Weights of a small transformer language model: width 128.
Each number is 128 + 24 x the weight over its row's rms, rounded and kept within 0 to 255. Layers, rows and columns count from 0. Numbers have three digits each. The size before them is the row's rms in percent of the matrix's.

# layer 7 MLP down (transposed), 512x128, rms 0.215, rows 497-511, columns 0-127
105:153106131146132103133148127134154130113154050127099168136132081132119131091095101145118101150121159129137111136074162128082155149128147121104157111109116111102156145112095118115134137132112159133139111150121089116125089137131101126153122124145120087068086145119068128078161130115127139087152142150135132127120144135139134122096116094141083163145120118091130132086131130114113111178106
102:144147119148155121093122139176135137090149129163113115133133157145138176162165136105134153164198090123170162104134135127153120112090145117128113134131178148143110130079108122115100120163121089121127132096126125084141156135154118139142163112136118143144169122102079127101123100135104134119075129155115135125171112134136127113114099117119124138151110116199147133116108098173119123122096
099:154086160150123155147110143082115131135178110146118117135121136104130066152102102114180156107155145105098159102167133159147132118108105140137153143100155103139091100123110138144107106089122135136116133097109135121177129153105145159094082107154137149124091082115122105125155172122118124127155165167119115104127108118105126130095173162077164124150136125106121145140109130128131136098129
099:164137068139102133118153130148106148153076145129099155124098127150131152120185125132121096131157121100167143135119195126126126116156174116099140156113149114083136097120149144112082110131085114116104120124115110144096098150132167112106140162115096141085138098148150125102108113101133155108160135133157092128152128144088133144157156129102140126155142094158117105164116103106137126142095
100:125087110124117173129131109100144140176154110123146105152116133128158113111138115145116124158095114138100166125134122167114075170152103158078143147117079128123141079136084132104134115151139103152173084173120148108125138157159123098114133119106138159121069151105117136146156160127091130123113143118094131113118098101161121146113119109130138093138145141160169161110161146129144091127107
098:124100150128130150127176119091127106147109139111103131130084153079152148123162126157096154065142164144154117119132129119178122146141116126101117133140108133085125169083086134117143162139093119162154096135132131112116140124130123148149138122114077122078177127139096109139109133097125101140104122094153129174097104176145134128141137128133130155161172167110127114104119153132121097096104
097:121156124120103134160165150122121146150103117067117088138103126134121144121091156164086125145135092151111132113120116112168154159150143173133139151129166125127161158116138180138122145130135141130098150138095140114100166095101178117122150108112107149126131142091196129130138113127106142136107127117114161125137150148148093081106151163151127156106112145162133084093137165157152091132137
104:127101119145116139163153146112144090138125164116144101081158164145125133097156131136127109130136130086106111167207075156136136109101143125107148164146136098133125113164127117088142136137147103099167109116109154103131084147124099075146145136122130088103131094166106129101147133097130123099090109101120170094159127137160136127106112082166119133143137138114127113129113098142130116130166
089:108166153142166182122106124093122121094132108121148116106117122120109123149093129120163133143148146146145120137147154144118129123144122113151118124080129167122078143110110137091118182186117115092169104120109178125117178116102107154097126109124125126127137102135102108099132141090111173094155119091107155140101133121152100130134153126100090154104133160147138124108082095134158102174131
097:173095134140175137129179147104152119115120144144120130141086181135155144095137115124127092149078094068128110123118144123079128117117112124172140116118143110136110163113107122088182148167123148143114171144135138131115132125137145150103106138176125137151122137170124098086139120069107115127108098109101139142118097124112127173132142149139102133087159119087143114146149160129120107122128
096:113111117155102115123116124145137157158121139092145110149163142128162091163125137102110126109082161153177094152141107122144068165154164136135096150132131180121091105171091179071147139129108123105113146100122138132098141141117118136110158129156119154115129080150126123135148127096154188115137178143124107178127141129129168101129113122137134115120120106134109159117093136118135120136104
100:130126105122116104134113087113161114144098158158122157142149099126135130072144153140132109110156137118136150142172160102133128142153166122107174166125152115094126143118145128145135178141142115096127105099132140120105128119148142126097161186111152089112135077152162058161124121129089123142107129108127142101128118163116127131089122098121105124091108121137155112109168081103130100144172
094:089071137144161134146132085107117088112155121137155175144095125123121126095140112099128138149130131100116103167089161094119195114084152141152121130140131106158154133126135136150156093131125140183116123133156146130145136115133136110092155095101131103133148111092161162122125139084071095157108130128117131124143108164141142101131108144102101128164122139125156094160110145153127092135098
100:126155135135126141135127118068132152105123140122136111118116148129151124148137181100055146134117167128110127148118107077169181153108167108100145129076167070127136119158109167137113102158147136136142160136163095121120142142128137127108118095162110154107179081091110138144129123122114125151110095100115137115141123137095133128135116143121139128112144116143161142076108152177152114126137
097:147094130149137136085127111135090134115130153111180103117120100114122120148133129087115106076124108112082121131152117113065111124139095132131147101132113152140118161103144123105181128060150098130117155146139081096134122133131103084130131127122130124142119099092103115108137125151174105091123140143146162094153134130106128109132102123118173078137167109177127157136120150158148126152102
# layer 7 MLP up, 512x128, rms 0.209, rows 498-511, columns 0-127
099:093115146098095184147108108107168159078119120175139096118126154133107106171134124093102151159108144143127139124146114113151134180110128097124115113107169092110109126127111116095142146141105134120146080123163129098130104158083131155148123133101143128119140121079125119125125175163123139148162128100107078171151155130121108121160125109106139193147100100128136136139116110098133122146106
099:143142130149141146095145154121110150107109108112138140088100108132149113172113159124130091137108139112113105076130103150085142107156161159173114131116140180146109148156099108167181148120105142108101105116134154127116108067164113124117121132117135104106133133121122169130144102144141101164110078144103133096156143119092122129154121131102177110146150149154116096131148132155110164077106
099:112123159135160156142115115143112137130145160103107126060124120153092142115147103145163107144125077100128143110119127142129142152101094086093147145109108151138121125151107138153127152136143114124122108133112109143133178072108087099123104180167131128110130149129123130156130129159087084101111101122149091122111134169117128137103125123118133204134144098100117119090122084136150112147082
098:152147140117114123103149100114161114136137174127100150099108117128118141161108145122122108125126155126157098089138113107116145107117142123141114099165134147176101129127126095077158163136118122120127151096092137128164174084184083105149149094129127138093127106157160121126169125107130119153093130131137108140148118099124136081099167171110149130124091118156123075135122132135114184153095
098:145144095115149131185074103159130104130122131165132151153108113135115118130137110140153090152126135113151129111127164138145148164164115104103171122116116152114098136169086159159119100115084100151133113092149140152084106149103125173153100137068114121146085161175145149185155101117125116122136133151113107105139139145144110125140122101093104111123135130152085105152140157116107123118130
097:144131128139144118147126111115150122124104121114129108167110129120094112153119172099116078140159100157135134131114151132124152153191111132119118088126123096155152153139100183134131138174120139124122130119124131117145066126103072077099167124110101156143122087108109165108128164171137124141151108122102126162120110078064131106161133132127134137103156101103141147105117113124140165146147
099:147104142098101178120145151099138149141104089116103165119102101112128181164146113136109111147152119130156103172090126143131153102141103143168166153075097123130126118098132115099150116117132107149103131087101135147140069150107152141163157120131176091120113126112134166093152086140127110103131108109105103085122136125132114146134147103128135135132136107176157149155132124169126161136100
091:156127120147083133090126118164124137157138123108120098136152137147122124087152139117136152098146150104114185115114119163095105109092105100106130125159083146109157134102143122100104076116141135127080174148123113134100090120119167071172153121145147148114115115132132140116173124171119109123085165153168156115125116121141154119149099145162141120134099102128119121158150176106130158129141
097:093133111166118151137134147102130117142131110109146124115138142149113161134143107118104129138113119118172152094112107127127135104145100148131152106161144139133084094098110092118116146143094136150101147086118113127158104127155125108125131061138147133136129150138130090156183119140055139148121161158106098120122130115129176129123140101106101164170094099127079162072103145125180118129122
095:123125124117087153122154129140101135127080128150146137111131147171124138103155144085110116121118113131160154107134099166119149093113124138140151066106127133136154199126135123181166152151136139136161108161104186146162118138133154137125075129100139190135145127138108131116120072157106141142113108134135098149142123111143098140118158157155119103158156170099150121139138150139117149157132
100:129127122156191134127152155107150106104114173106119123116137144185131137113111144121119169113115141114115143112118141158115113102110132101105123125177098125177116129177108127128125161120137152159147123101132145103114145128155186157174096163155105154124121121155134144162108141124192076128120156101124104123147089115118117147116115156098141116140110146146118161179075151123114135145134
097:108143108123128128109112154144135095172126171101113112115159134123131171160145108121127136135117114136130124112143107160162157135146092094103147126149146156192115150130107135116117143129163149119177158132141112133133117173126137129091122146114099181102073138135116063136177133138108120152101103097139083098120107086163105122166135130127097138169144148128105163138153097140146123106153
094:138103114155129100139159113077133162098125083140104130086134140092170149140121101149083121103151084140132098114109149121128135086080141150118133103132088120146130121165120151106135135171100086134118107129129113147148124145147133138149127150131172112127102095111120156111107173129187066105126118145130126125137117140143148154121095110089098086130168107171104112118129147145110151157125
102:109133174116107122173141142090114124136153112124151129137141122161121108124123132102187128083128168103134128063129149191194100126133134138098114138095140115139144107155102132111141128125128106129108157137101120148133163141156115159145181155127129160128148085115123100154116133115094182123121102123123110120119135112122122141152130121148189140102156095089122078155136137103115122119156